Each number is 50 + 15 x the weight over its row's rms, rounded and kept within 0 to 99. Layers, rows and columns count from 0. The size before them is the row's rms in percent of the matrix's.

# up: layer 5 MLP up, 768x192, rms 0.172, rows 683-718, columns 0-95
# down: layer 5 MLP down (transposed), 768x192, rms 0.165, rows 683-718, columns 0-95
up683 102:55 38 47 44 72 19 53 49 59 52 50 51 78 46 51 53 39 51 25 35 45 51 51 44 51 46 46 41 61 61 51 63 74 55 54 25 41 56 60 84 52 51 40 26 58 36 53 51 69 61 35 73 58 43 49 62 57 60 52 64 55 44 57 32 39 16 70 45 49 68 36 31 58 25 40 58 50 62 66 71 67 25 74 69 67 18 61 67 54 80 44 39 38 54 54 26
down683 099:36 25 52 59 54 23 67 21 66 31 13 67 42 79 63 25 33 48 44 55 40 28 38 54 46 58 36 35 32 34 41 61 37 62 64 47 51 45 65 46 63 58 52 62 61 39 50 61 41 46 64 57 53 38 34 58 35 37 21 60 54 65 71 39 43 42 51 64 47 46 69 25 58 66 66 44 40 23 46 65 49 30 69 57 51 52 48 33 56 24 78 64 49 45 52 48
up684 105:56 66 62 66 35 68 52 40 52 71 56 23 29 25 62 26 69 63 12 67 28 36 42 55 48 43 41 74 39 71 44 52 54 58 49 72 46 56 64 45 38 49 35 32 54 61 49 67 63 55 74 68 23 83 42 18 55 54 21 48 42 44 60 47 56 28 77 30 51 57 41 65 39 63 57 41 56 72 48 55 68 45 60 68 55 59 46 34 59 65 50 62 55 49 38 54
down684 109:59 30 50 32 46 59 53 36 29 39 50 64 66 66 34 40 40 63 48 35 32 52 55 63 35 45 25 61 44 55 75 35 29 55 44 32 46 24 61 40 50 29 41 17 54 41 54 59 46 56 69 42 22 91 57 42 37 44 67 36 64 23 30 71 72 55 38 34 47 54 54 51 50 55 65 34 70 37 51 53 40 61 31 44 53 65 47 66 86 44 44 41 71 31 69 52
up685 095:64 54 45 33 63 97 48 51 39 78 30 49 35 37 78 41 32 61 57 31 75 46 60 28 37 51 69 56 91 58 56 56 50 65 46 64 55 63 39 50 68 45 46 51 33 63 55 64 51 45 45 60 64 54 33 60 59 64 48 54 38 64 71 60 27 37 36 53 30 52 35 58 21 67 70 49 45 59 44 46 44 38 55 40 63 62 27 48 38 38 64 38 41 41 44 60
down685 095:33 89 39 45 51 38 39 75 72 52 53 53 61 49 44 50 45 42 61 61 53 52 50 37 32 55 54 44 31 57 57 49 56 63 53 65 46 35 40 55 40 67 37 44 67 46 44 40 58 66 19 66 22 69 39 18 13 52 63 52 61 54 51 23 32 62 50 27 63 53 53 27 40 50 50 44 51 09 48 71 62 68 46 38 45 48 46 40 59 58 82 41 42 60 60 32
up686 109:31 42 44 42 24 68 55 14 60 38 50 52 50 38 52 33 34 29 55 23 73 48 40 29 60 39 71 95 69 48 49 50 64 17 49 47 50 24 43 37 27 55 75 69 42 54 45 52 51 74 45 35 50 24 51 52 55 82 49 55 19 59 50 51 39 74 74 66 55 48 39 42 47 57 64 84 38 67 60 47 48 40 53 65 58 30 55 48 73 75 23 62 68 65 25 24
down686 109:56 59 66 50 39 59 55 43 51 69 34 41 69 77 38 60 24 21 79 55 61 39 21 46 54 41 57 43 20 25 52 35 48 68 77 55 51 40 23 60 43 27 44 60 60 50 38 53 30 35 75 58 51 45 53 29 69 50 42 45 28 28 48 35 63 42 74 60 23 61 38 36 51 52 43 71 23 83 79 75 57 68 43 47 44 41 30 61 56 54 53 10 68 45 51 62
up687 099:29 31 66 72 75 35 60 71 46 59 34 47 46 55 59 39 74 53 48 69 43 43 60 82 69 51 59 46 31 40 52 99 51 48 33 38 59 54 64 21 32 53 41 73 56 39 42 28 36 42 34 51 51 49 34 50 64 20 56 60 52 63 90 37 55 70 60 56 47 83 45 67 64 52 29 46 52 74 44 64 68 60 47 90 56 47 76 36 58 43 24 33 46 48 48 35
down687 102:37 55 49 33 30 85 25 47 49 48 49 29 60 47 62 43 28 63 51 17 41 56 38 58 50 36 38 47 49 50 44 33 70 59 74 43 31 33 75 74 61 49 43 50 69 34 57 81 59 29 68 64 53 50 53 53 53 89 60 35 57 28 46 58 37 26 34 26 69 36 57 30 31 53 48 38 34 39 47 33 36 49 61 31 43 40 51 64 60 51 84 46 34 42 66 57
up688 087:30 42 50 39 46 47 56 63 34 25 39 51 31 29 62 36 15 27 37 31 32 68 55 57 44 99 55 63 49 28 69 53 40 34 57 60 38 47 54 47 43 63 61 75 42 68 73 51 51 50 55 42 91 42 22 34 59 54 49 48 45 53 22 49 27 39 53 33 57 56 79 55 55 36 53 34 46 41 55 48 40 18 35 51 48 37 33 65 58 41 47 51 56 61 45 32
down688 097:81 59 49 50 55 68 57 51 74 66 41 46 63 44 68 64 36 71 39 59 60 53 71 52 35 58 44 46 54 55 56 30 49 60 72 62 23 70 43 30 47 27 54 28 23 49 23 55 48 42 18 58 67 18 80 56 61 27 43 66 27 44 36 38 58 47 57 54 53 60 59 41 53 49 52 60 56 46 32 50 57 60 82 44 72 48 57 68 64 38 55 50 53 53 58 89
up689 090:20 21 41 43 61 36 55 17 38 52 54 61 41 44 58 66 35 63 70 59 39 56 48 77 10 47 51 30 47 49 61 32 67 39 61 45 47 44 58 41 65 56 45 29 62 50 24 44 39 57 60 55 31 61 68 66 65 52 38 41 56 74 35 53 52 41 51 81 55 76 04 23 46 45 29 40 30 52 42 47 55 49 63 36 46 26 42 70 39 62 65 58 47 64 47 69
down689 089:92 69 45 57 44 52 43 78 37 61 72 57 59 45 71 54 78 60 19 64 70 52 44 52 88 44 29 60 42 69 56 65 54 49 45 60 45 66 67 73 50 59 54 39 37 43 83 57 59 50 61 47 60 48 19 37 54 48 51 56 43 23 42 56 53 54 40 45 44 27 73 77 87 53 70 39 58 58 63 51 37 36 31 56 52 76 40 26 45 56 64 45 58 17 47 43
up690 098:62 62 46 69 35 27 67 66 26 50 44 46 38 65 62 80 68 64 60 13 48 36 39 67 38 83 34 48 53 22 51 35 59 59 50 42 65 36 38 51 70 59 31 61 56 51 48 55 66 41 80 55 59 20 66 62 44 49 54 53 38 13 63 53 57 49 77 43 53 79 43 63 30 73 45 47 66 59 40 31 62 26 52 68 49 56 55 73 67 26 38 35 38 53 59 54
down690 095:56 29 29 16 55 68 64 64 47 49 64 53 55 37 57 36 27 64 52 68 47 69 47 49 36 30 52 54 48 61 64 71 49 43 62 52 50 53 45 46 47 57 62 39 25 30 56 47 33 32 48 33 15 47 46 40 66 88 21 42 63 58 47 42 42 40 48 46 49 42 66 25 55 60 51 51 41 60 44 58 22 63 40 39 38 34 88 27 46 72 34 33 61 51 43 19
up691 100:25 59 47 45 48 55 33 53 30 56 51 47 44 21 50 46 46 55 38 38 46 35 37 58 71 81 55 35 77 31 64 35 75 61 75 57 44 72 47 50 58 53 46 44 43 61 44 46 99 52 32 65 44 60 63 61 29 54 36 49 85 60 36 40 62 18 57 65 48 47 57 56 62 62 55 50 56 37 71 47 41 47 60 69 56 34 47 55 28 29 50 55 77 51 39 51
down691 111:45 60 61 47 67 41 33 45 62 48 46 66 63 56 48 87 47 51 51 47 73 43 72 48 24 60 40 37 16 42 46 53 66 49 60 67 32 43 47 44 39 67 54 59 54 52 50 62 31 35 39 41 40 70 61 45 68 60 18 66 31 44 56 52 64 62 34 21 60 49 27 64 41 59 65 22 57 29 47 45 30 47 65 42 87 36 67 37 39 55 53 82 50 73 44 31
up692 099:67 79 43 39 39 63 35 49 53 52 34 50 44 38 87 54 70 44 12 62 43 47 50 51 56 14 62 61 38 56 51 60 47 14 72 54 47 38 43 30 43 91 29 69 61 38 56 44 61 27 66 36 77 21 47 34 45 91 39 72 55 53 50 18 37 51 29 29 33 63 53 44 50 49 44 29 85 69 53 76 44 70 52 43 74 37 41 54 59 43 56 68 44 70 48 33
down692 098:36 46 16 54 68 46 48 56 57 59 54 50 34 45 33 65 36 38 60 36 59 66 90 50 46 55 55 58 62 50 38 40 46 64 40 48 54 37 61 43 42 54 63 29 65 55 46 57 58 77 26 45 58 49 52 53 42 49 23 36 48 21 60 61 46 57 41 67 44 67 34 50 71 55 50 71 59 63 75 54 37 40 58 31 65 49 65 70 48 39 52 40 32 39 42 42
up693 100:54 65 29 42 20 63 59 50 32 47 65 51 41 31 46 53 43 49 70 44 50 57 38 43 64 56 48 73 42 57 66 68 72 33 33 49 68 56 27 71 55 38 38 48 37 54 45 76 65 21 55 38 57 38 58 51 28 30 72 40 64 62 85 68 38 40 41 46 73 57 47 15 40 46 34 82 68 60 46 33 17 63 43 31 47 41 53 41 59 45 43 55 34 65 55 32
down693 095:20 41 69 48 52 29 42 59 50 60 48 57 25 67 52 43 63 68 48 49 51 32 62 33 30 42 55 46 50 32 62 52 33 49 36 61 56 14 76 24 75 00 40 55 48 33 48 30 41 40 40 83 60 55 41 28 56 28 71 66 54 40 36 49 83 51 48 52 26 45 61 57 39 53 36 56 43 42 63 54 52 42 55 49 72 39 59 82 99 63 40 56 53 46 73 52
up694 093:58 58 61 50 33 56 40 55 42 64 40 49 66 92 37 49 46 78 77 61 14 52 53 56 48 51 68 40 43 61 54 58 36 62 62 25 57 48 62 53 86 56 46 80 35 32 63 48 48 44 57 56 46 62 88 32 36 56 31 48 43 66 38 58 61 62 64 77 43 27 67 65 55 82 41 47 50 52 39 47 42 53 50 61 45 58 59 40 85 55 25 40 75 24 40 49
down694 103:44 42 57 57 46 28 66 17 52 60 63 73 32 59 28 54 46 42 31 49 49 73 75 58 86 44 45 48 56 46 46 65 55 75 76 62 13 67 55 52 36 49 54 26 55 58 31 28 43 46 30 48 65 42 60 67 53 32 52 47 33 38 60 18 62 45 93 61 39 37 52 44 79 48 47 32 40 47 72 50 73 65 45 37 72 61 16 50 64 59 60 48 86 48 67 41
up695 093:53 34 71 41 56 41 47 76 55 37 80 50 70 13 46 55 57 30 56 64 51 32 72 94 61 64 33 60 34 45 60 54 54 48 38 56 42 46 64 38 56 58 70 57 32 64 42 47 49 44 62 31 66 23 47 61 44 61 47 60 28 29 74 30 52 60 48 58 42 31 37 56 52 53 76 63 49 55 58 62 23 49 79 58 78 44 37 61 50 70 48 44 71 34 38 56
down695 097:53 70 56 72 54 66 60 47 36 56 76 62 59 22 28 37 71 60 60 65 61 38 33 52 46 70 29 65 56 99 47 54 48 24 30 42 54 36 51 66 66 58 43 63 17 18 48 39 61 36 55 47 33 38 42 66 36 74 60 61 61 15 64 42 40 07 36 46 51 91 42 39 56 65 37 42 59 39 45 49 39 58 48 45 47 65 68 38 30 41 43 57 69 64 44 67
up696 092:67 52 41 60 40 52 65 45 36 41 65 61 60 33 40 66 59 15 47 46 34 51 51 27 42 54 38 51 54 60 51 47 82 16 21 51 22 59 55 59 68 65 50 34 43 60 64 74 68 63 40 34 30 37 53 50 71 58 53 57 49 48 43 32 45 63 52 47 26 38 50 60 47 28 25 58 83 50 43 45 41 57 22 53 54 39 71 56 52 90 62 44 10 35 37 52
down696 089:42 48 29 46 50 43 30 46 56 50 83 55 73 74 51 43 65 61 33 65 54 29 51 88 45 41 48 52 33 53 39 47 38 61 42 32 80 33 33 63 39 54 59 45 51 48 56 40 44 61 43 52 60 89 40 56 52 32 44 50 40 64 44 61 53 42 56 62 76 41 74 50 47 72 56 56 42 70 48 62 37 48 33 53 51 79 74 53 55 36 48 68 42 73 56 55
up697 100:56 67 43 70 28 53 47 65 42 66 35 61 61 51 41 38 41 64 66 57 42 59 42 52 53 34 75 68 55 32 46 26 44 45 52 74 51 66 58 42 55 47 43 47 26 46 40 38 58 67 62 24 54 13 45 62 55 46 59 68 89 21 52 63 37 38 55 50 34 39 60 63 53 40 37 41 39 50 66 45 54 48 53 58 39 49 50 34 51 52 81 38 26 60 59 38
down697 095:28 45 51 73 42 37 64 75 65 47 47 54 72 55 57 51 55 33 30 49 37 52 41 65 57 44 44 34 22 38 17 55 69 52 40 25 57 51 36 54 66 28 49 46 56 44 44 42 27 44 48 56 27 73 52 37 55 48 52 41 40 89 63 49 56 55 49 34 72 77 45 67 49 58 69 56 52 38 31 42 50 59 57 47 25 65 37 59 61 41 20 38 44 17 38 37
up698 098:45 41 46 69 34 42 56 51 46 25 39 46 54 55 39 60 90 24 31 37 60 30 73 67 38 42 51 47 60 81 65 87 40 40 37 54 31 60 58 64 38 71 74 55 31 51 50 14 70 48 37 47 45 57 52 56 58 40 67 56 57 45 63 47 60 33 96 45 37 38 41 59 51 80 55 57 67 55 26 41 63 45 46 25 54 61 48 53 16 68 49 48 37 71 40 34
down698 100:27 46 45 60 68 64 54 36 66 81 34 39 48 46 54 46 43 89 41 60 36 60 62 63 42 42 57 63 37 34 74 46 54 53 61 59 49 48 55 56 61 64 46 23 41 24 30 43 44 60 66 52 60 34 50 09 18 33 37 59 43 62 66 43 36 45 49 46 53 58 58 49 57 49 47 50 73 58 69 49 53 33 61 32 80 51 53 75 58 51 46 27 44 60 54 59
up699 105:43 43 63 48 99 55 50 33 80 47 55 55 45 44 75 41 64 57 39 49 20 28 48 38 09 59 56 39 57 54 44 48 54 54 60 51 59 73 50 34 47 43 60 23 33 64 64 40 39 66 53 35 60 34 08 50 44 52 61 59 42 43 60 65 63 60 47 46 73 40 79 60 54 71 34 77 68 60 56 17 50 60 49 21 61 40 77 54 68 64 50 62 63 62 72 45
down699 099:68 53 51 69 42 61 63 56 53 49 38 50 54 61 55 38 34 47 45 44 58 63 61 45 60 43 57 58 38 63 42 59 43 67 41 37 87 35 66 55 68 83 67 92 54 41 43 51 53 33 32 36 67 39 79 52 48 54 30 49 51 34 30 54 35 47 42 21 56 49 34 57 59 46 71 32 82 55 42 70 66 59 57 82 26 42 33 59 43 36 42 33 50 34 35 39
up700 104:60 76 45 63 62 57 55 48 44 54 59 38 50 59 55 42 32 39 58 34 42 47 47 54 55 35 53 65 47 56 39 42 56 48 25 42 74 72 44 75 43 42 63 31 74 48 50 60 51 79 48 91 71 45 70 60 52 45 49 45 48 47 50 66 34 22 70 35 56 61 57 38 38 50 56 57 44 51 03 81 59 60 50 39 63 53 39 48 19 37 80 40 55 40 44 58
down700 100:55 62 35 57 44 71 70 78 24 43 52 44 30 62 36 47 21 66 40 61 27 38 49 38 52 77 62 39 60 46 45 39 28 28 50 91 66 54 36 53 64 60 62 22 63 30 59 61 70 41 41 57 29 53 51 58 45 36 87 46 46 51 63 79 36 76 68 61 46 32 45 13 41 40 48 63 42 66 56 55 50 61 59 39 23 42 45 46 77 42 14 39 64 48 29 54
up701 105:63 36 41 56 45 39 47 48 53 49 63 51 64 47 42 65 34 63 67 75 39 43 54 46 76 62 73 55 33 50 47 52 31 34 61 35 83 57 34 40 45 77 45 38 78 30 78 64 43 66 51 65 76 65 64 40 42 40 38 50 32 40 45 45 59 71 41 84 42 66 27 40 34 46 28 43 76 45 40 44 52 56 75 45 40 35 51 60 42 48 66 73 63 52 32 35
down701 104:24 53 50 64 47 70 75 41 61 79 45 48 40 31 45 51 57 59 54 50 31 79 31 49 37 63 32 44 52 43 31 37 30 56 71 72 82 48 57 32 35 81 75 38 62 50 66 46 55 47 34 55 41 49 41 59 16 55 48 55 50 57 47 44 46 55 64 55 64 27 72 64 37 52 27 39 69 55 65 45 73 61 44 23 48 62 55 63 39 64 59 76 52 64 67 73
up702 099:42 40 49 54 48 53 48 33 52 62 30 39 16 56 48 56 29 60 33 44 60 60 75 54 63 55 56 75 41 52 36 21 44 37 62 57 58 58 25 73 37 57 39 40 37 50 50 41 41 35 35 97 53 70 56 57 40 50 43 56 86 59 44 59 71 52 56 41 53 44 72 43 74 58 43 34 72 42 72 31 30 61 64 68 26 50 55 53 92 41 61 22 74 18 49 50
down702 104:48 74 46 62 40 58 67 40 62 61 48 53 65 49 32 18 99 43 55 49 21 35 46 38 19 63 65 45 34 57 54 81 50 61 44 53 51 45 53 16 40 33 70 33 64 56 29 39 66 64 71 43 15 39 28 56 68 44 39 63 21 49 33 50 38 39 44 51 58 60 38 31 58 41 55 75 70 46 54 67 67 27 66 45 56 46 43 31 51 35 55 40 55 54 38 52
up703 091:37 27 36 59 51 60 33 31 49 79 43 39 41 39 54 54 46 85 60 60 71 58 47 40 33 35 68 37 27 34 48 74 69 49 48 36 61 29 63 56 32 52 49 53 60 49 55 54 73 46 68 39 58 64 53 23 62 35 45 48 51 38 48 70 33 52 44 38 63 32 30 35 28 56 40 57 47 46 29 31 56 56 24 59 81 58 45 49 34 43 56 71 43 78 71 40
down703 097:35 55 58 46 38 54 79 71 32 61 54 81 53 34 28 33 69 54 65 89 52 57 51 43 45 42 64 54 53 59 64 64 82 38 71 64 58 59 47 42 42 49 29 57 55 55 54 55 45 66 53 52 47 53 54 39 20 40 52 49 68 46 48 35 42 39 70 63 48 88 33 60 44 85 16 41 52 41 53 58 55 56 47 33 50 00 66 40 48 51 39 58 63 49 32 46
up704 100:28 53 82 66 53 54 35 43 26 31 48 63 54 32 44 44 52 36 42 58 40 48 41 48 32 41 51 58 53 28 50 71 38 38 41 74 59 40 20 45 63 46 76 58 38 72 53 41 64 31 35 36 62 54 37 79 89 73 77 47 68 38 37 57 46 49 34 26 41 51 44 60 54 57 53 54 76 64 47 63 59 29 49 45 65 64 28 42 41 78 44 80 46 62 30 47
down704 108:39 36 50 39 28 45 61 69 48 43 46 13 51 70 52 45 49 51 39 43 35 55 82 57 93 53 71 43 45 72 66 11 58 57 43 26 69 42 52 57 48 47 48 65 80 29 51 59 61 61 56 51 42 67 61 42 65 53 46 21 48 57 54 42 56 68 75 52 60 47 45 23 23 63 26 49 50 58 63 46 56 59 43 63 59 13 73 25 42 33 59 56 64 30 68 32
up705 096:42 51 30 43 59 30 65 58 38 64 34 56 53 69 32 46 64 63 48 48 51 53 47 56 42 71 39 57 45 60 28 66 80 57 58 52 65 44 40 34 36 51 34 49 51 30 51 48 56 52 42 67 41 41 55 50 63 99 85 47 55 39 65 54 56 65 64 53 39 56 45 79 39 81 64 70 56 64 41 44 15 65 60 18 26 19 30 80 35 68 57 69 42 45 57 38
down705 097:49 48 72 34 37 42 47 49 86 16 56 48 60 67 46 58 52 41 24 49 53 54 35 06 64 41 56 31 39 34 57 59 52 47 46 33 43 37 52 65 28 64 37 66 42 60 19 39 43 49 62 56 43 46 70 28 53 65 66 70 57 46 45 26 55 81 44 35 47 50 62 57 60 45 45 97 44 59 54 41 75 48 55 94 50 53 35 52 26 54 33 24 68 34 52 47
up706 101:45 55 40 37 26 42 58 77 42 52 64 29 32 56 25 56 69 40 47 56 47 43 57 05 74 32 55 38 42 45 79 29 65 58 77 41 55 13 46 60 69 44 42 50 54 50 50 50 36 66 36 34 37 56 44 42 19 78 53 35 42 69 49 19 45 34 36 76 43 76 43 31 71 50 61 51 60 53 36 67 49 37 44 48 44 59 45 40 28 54 71 80 68 25 61 51
down706 104:35 44 67 21 68 55 21 43 75 11 40 57 58 44 63 69 39 53 65 19 53 54 56 51 13 62 74 53 54 55 25 43 43 62 22 14 82 48 51 38 37 60 69 59 61 64 41 46 37 34 43 52 50 51 60 62 43 21 42 69 44 45 33 64 76 34 46 28 76 50 31 54 44 44 23 37 37 38 68 50 73 43 77 41 34 62 42 77 41 58 56 59 36 56 48 20
up707 108:49 57 43 36 45 62 42 45 52 29 31 40 18 44 37 29 52 45 62 57 59 67 51 28 52 36 54 69 41 45 36 48 56 52 72 55 37 60 39 52 76 44 44 29 68 41 52 52 33 52 55 61 43 58 73 65 55 51 63 48 32 66 36 92 53 55 70 27 55 72 49 34 37 57 33 44 45 76 09 46 58 65 32 35 54 53 39 30 21 38 23 35 70 74 34 49
down707 114:65 55 36 65 34 80 33 67 42 51 45 43 47 53 42 71 46 32 56 38 48 36 58 35 66 45 39 79 53 68 71 63 45 35 56 57 70 42 53 93 43 46 43 39 54 35 38 64 83 53 52 54 71 53 54 71 64 42 45 72 23 54 49 58 36 30 49 45 27 67 63 46 44 57 39 37 41 35 39 68 54 50 53 42 57 59 46 57 50 57 69 62 43 69 51 52
up708 096:67 35 59 23 11 41 73 40 61 37 54 42 34 28 67 27 54 48 47 50 39 26 46 34 31 47 41 63 30 57 53 55 61 50 42 49 56 43 37 50 58 44 65 55 74 69 66 69 34 49 49 59 46 51 46 57 39 67 28 72 28 72 49 61 40 20 40 42 47 52 39 57 66 39 54 57 45 56 55 67 52 51 44 45 51 48 47 60 52 50 61 49 53 38 07 46
down708 097:60 58 54 42 80 46 58 27 27 40 64 44 52 81 19 56 68 35 61 39 83 52 27 87 40 57 52 71 45 20 32 37 61 82 39 47 48 73 48 67 40 23 40 67 36 26 33 75 53 58 40 40 47 19 71 49 52 56 39 58 37 62 50 44 67 76 63 57 77 53 46 27 59 44 59 37 35 51 30 43 62 65 73 28 34 60 74 25 48 62 24 57 46 51 29 29
up709 095:67 39 66 50 19 70 36 54 40 32 46 34 48 75 48 57 51 32 60 51 52 37 31 78 59 39 30 63 49 43 60 90 71 40 46 46 62 58 28 65 45 72 80 00 58 53 53 31 33 50 36 54 54 40 34 54 39 48 57 68 47 66 39 66 64 49 75 27 27 27 55 78 56 35 47 18 60 50 56 32 30 80 57 40 56 27 20 41 47 47 23 57 47 57 28 58
down709 097:36 35 39 34 46 61 14 56 54 47 34 27 54 89 15 44 43 53 63 33 23 30 50 17 61 79 44 56 69 56 53 58 77 51 45 61 29 60 31 59 58 55 58 46 29 38 44 44 40 67 51 37 63 47 33 53 46 57 38 50 71 38 48 42 43 48 50 47 82 81 56 48 55 49 41 68 48 33 37 45 31 60 34 76 17 55 44 53 38 41 61 28 65 51 46 64
up710 107:63 40 45 45 48 44 70 52 28 19 58 61 33 49 52 53 21 53 47 20 55 67 44 41 32 40 37 56 59 43 20 50 44 45 53 60 41 58 40 71 47 58 37 51 51 64 49 30 51 44 62 20 35 50 46 64 47 37 63 56 65 53 43 68 44 44 47 83 48 54 62 40 63 51 53 74 43 72 44 44 64 35 28 45 37 59 00 41 41 37 76 36 77 33 28 35
down710 107:17 45 58 59 58 69 64 41 53 49 71 54 42 51 61 50 43 45 46 48 43 47 41 49 45 53 55 54 51 41 66 57 33 44 54 32 58 35 35 63 46 44 49 24 31 41 46 60 27 48 42 61 61 58 51 60 50 35 26 47 25 68 30 51 29 60 49 66 48 51 53 57 76 60 71 42 43 69 35 47 57 70 54 45 58 19 26 60 18 38 49 64 44 53 57 51
up711 097:34 45 59 64 40 33 52 73 46 56 50 39 64 41 62 11 41 92 49 53 60 36 42 48 61 36 74 31 57 64 85 64 53 52 30 45 50 17 34 53 79 42 60 37 52 72 64 61 28 15 36 72 38 50 39 86 40 52 25 56 54 90 58 48 42 19 54 72 21 81 50 35 75 51 66 50 46 69 38 50 55 53 50 47 74 41 46 52 52 59 41 48 34 50 50 46
down711 090:53 32 31 69 52 57 43 61 80 60 40 54 37 52 49 48 44 28 38 67 62 48 38 36 75 49 57 53 46 54 44 49 61 36 37 88 36 65 66 26 19 67 32 41 68 40 18 51 39 61 59 10 50 41 35 39 40 43 51 46 34 29 57 39 27 38 46 54 55 35 41 61 57 41 71 41 27 29 54 52 58 63 78 54 32 70 71 38 31 56 40 85 52 42 65 67
up712 109:54 45 37 53 42 52 47 52 64 41 58 50 54 30 61 46 33 45 46 52 55 61 38 58 37 66 56 67 49 44 32 63 39 41 75 58 66 43 40 39 59 37 29 35 44 60 52 28 34 69 50 35 42 40 39 53 10 45 52 49 54 40 21 53 54 27 48 52 36 33 36 32 33 46 53 58 50 40 69 42 33 35 44 40 33 33 56 61 35 31 78 23 67 44 37 61
down712 104:44 42 59 82 51 51 47 74 64 43 37 69 26 30 56 33 69 39 52 54 39 30 50 43 24 62 41 50 48 31 22 19 58 71 72 27 67 34 35 59 43 38 45 25 56 51 57 54 22 40 59 45 49 61 66 56 41 33 33 37 61 34 28 26 60 61 40 40 60 58 86 41 67 37 38 41 52 57 59 50 49 69 67 66 48 51 47 45 43 60 34 83 55 26 48 39
up713 094:54 29 53 45 34 64 24 49 59 78 34 67 49 72 51 39 17 68 62 37 55 55 53 51 67 13 71 36 56 55 38 85 86 28 62 19 61 35 57 50 37 55 40 51 61 44 44 37 58 54 62 67 48 64 44 56 41 66 61 60 42 55 29 46 50 49 44 46 44 35 40 67 59 41 28 82 56 58 49 31 29 39 42 53 43 31 63 21 48 58 50 64 61 50 51 49
down713 117:33 36 57 64 69 28 45 59 43 59 69 73 61 31 62 56 73 49 55 32 45 31 59 70 61 56 47 53 37 58 37 39 76 33 75 36 54 20 33 56 50 43 34 71 36 43 34 51 32 76 67 44 44 63 20 64 55 47 71 34 32 61 38 52 49 59 62 71 43 47 91 56 50 60 51 53 96 27 37 60 64 57 46 71 72 24 58 47 56 77 54 48 61 60 65 34
up714 096:42 60 60 51 51 73 69 55 52 50 27 37 90 46 41 53 20 41 37 43 34 69 64 62 78 56 18 55 61 47 48 26 37 58 58 55 61 51 44 52 51 58 44 58 49 57 40 51 70 49 51 38 55 65 41 44 29 53 68 45 44 33 64 52 63 50 53 41 36 19 26 43 44 59 30 76 38 75 49 74 33 62 52 45 65 85 26 51 43 68 65 41 47 60 41 53
down714 103:48 27 83 36 32 35 26 56 46 52 20 63 50 59 69 66 28 42 46 29 54 51 58 45 52 32 49 73 56 49 42 56 27 44 27 55 59 56 59 49 52 66 39 67 37 39 63 56 47 32 49 61 54 74 69 45 63 55 70 58 39 50 47 65 63 39 47 53 59 52 56 69 47 33 45 72 66 35 52 68 53 47 74 24 44 21 78 46 55 40 91 56 44 46 45 66
up715 094:38 23 41 56 52 63 31 86 36 48 45 45 61 47 52 43 70 35 52 60 92 54 55 28 55 48 34 60 42 27 43 55 40 60 35 60 75 42 48 61 42 45 47 56 19 85 96 33 65 63 41 45 67 56 70 66 71 57 56 46 62 48 58 63 46 43 61 56 48 69 52 59 58 45 39 68 45 46 59 32 52 48 62 57 27 48 67 58 51 65 93 54 57 51 52 63
down715 096:48 68 47 62 38 50 52 63 62 70 74 30 32 67 37 39 52 50 64 78 21 66 41 25 41 62 53 36 46 59 56 25 49 26 28 22 38 52 12 52 42 52 50 53 79 32 47 35 55 49 62 61 56 60 30 44 41 71 48 37 41 34 50 48 50 57 66 55 81 62 64 43 53 61 31 44 49 56 51 81 46 49 57 68 51 54 66 72 68 49 78 57 55 44 41 57
up716 098:62 16 60 65 78 38 57 85 46 59 59 12 48 56 66 44 53 68 13 40 53 43 54 58 49 33 30 47 50 62 58 69 40 37 68 19 38 85 17 54 72 70 47 74 45 57 56 46 49 50 51 36 57 51 49 48 19 39 59 23 75 56 50 67 45 65 60 54 51 53 42 96 52 54 48 63 49 77 27 38 56 45 55 47 42 47 48 39 30 50 26 53 54 60 43 45
down716 104:48 45 53 51 49 68 47 59 65 46 50 52 70 30 34 42 42 60 35 62 70 44 50 51 37 45 55 37 20 76 48 35 42 29 67 65 45 42 66 38 49 50 25 55 47 75 75 25 38 72 56 51 29 50 64 54 36 58 58 67 59 49 55 53 55 54 55 58 37 65 57 15 40 53 73 49 83 44 36 66 56 45 45 62 39 74 54 62 60 29 66 47 81 31 58 47
up717 107:65 46 99 61 48 77 65 26 62 60 26 78 41 42 61 45 90 62 64 54 47 36 52 55 51 32 53 33 43 58 60 62 77 51 40 59 39 53 54 67 46 50 72 61 28 41 50 57 63 54 40 65 62 71 56 31 63 36 36 61 65 39 60 45 27 08 79 50 36 66 38 39 63 72 62 45 53 34 44 58 45 74 29 52 54 49 49 42 42 87 61 53 73 46 38 54
down717 104:43 57 56 56 45 26 64 26 55 66 53 51 41 68 56 75 50 46 79 64 49 21 52 63 62 45 54 74 31 53 70 34 47 58 31 58 78 26 41 43 48 50 50 70 36 49 43 61 51 49 46 64 47 47 39 36 77 51 67 44 41 38 46 59 47 36 69 67 47 53 41 48 60 79 44 20 39 61 35 32 52 60 69 40 22 22 25 24 52 64 59 71 51 39 40 25
up718 108:78 44 74 56 49 55 65 56 40 69 51 38 38 51 45 44 56 38 54 52 38 54 80 41 45 47 46 17 07 68 60 48 45 34 54 56 00 77 52 45 49 51 44 47 44 53 70 64 43 63 26 46 34 57 28 54 34 50 37 68 70 67 70 33 77 80 47 46 52 40 64 42 51 79 39 48 33 34 45 51 53 20 45 39 39 51 26 63 34 60 25 54 57 36 59 50
down718 103:49 54 25 75 44 77 73 60 51 29 60 40 36 41 63 38 25 64 48 63 92 78 66 48 13 59 56 54 35 53 81 46 39 30 59 34 47 58 61 48 39 70 81 38 82 73 69 40 55 20 37 61 37 35 51 43 36 40 72 66 46 45 76 64 30 69 75 43 30 41 45 45 75 58 67 55 46 49 39 36 54 38 52 43 36 57 57 53 45 34 42 43 46 26 67 43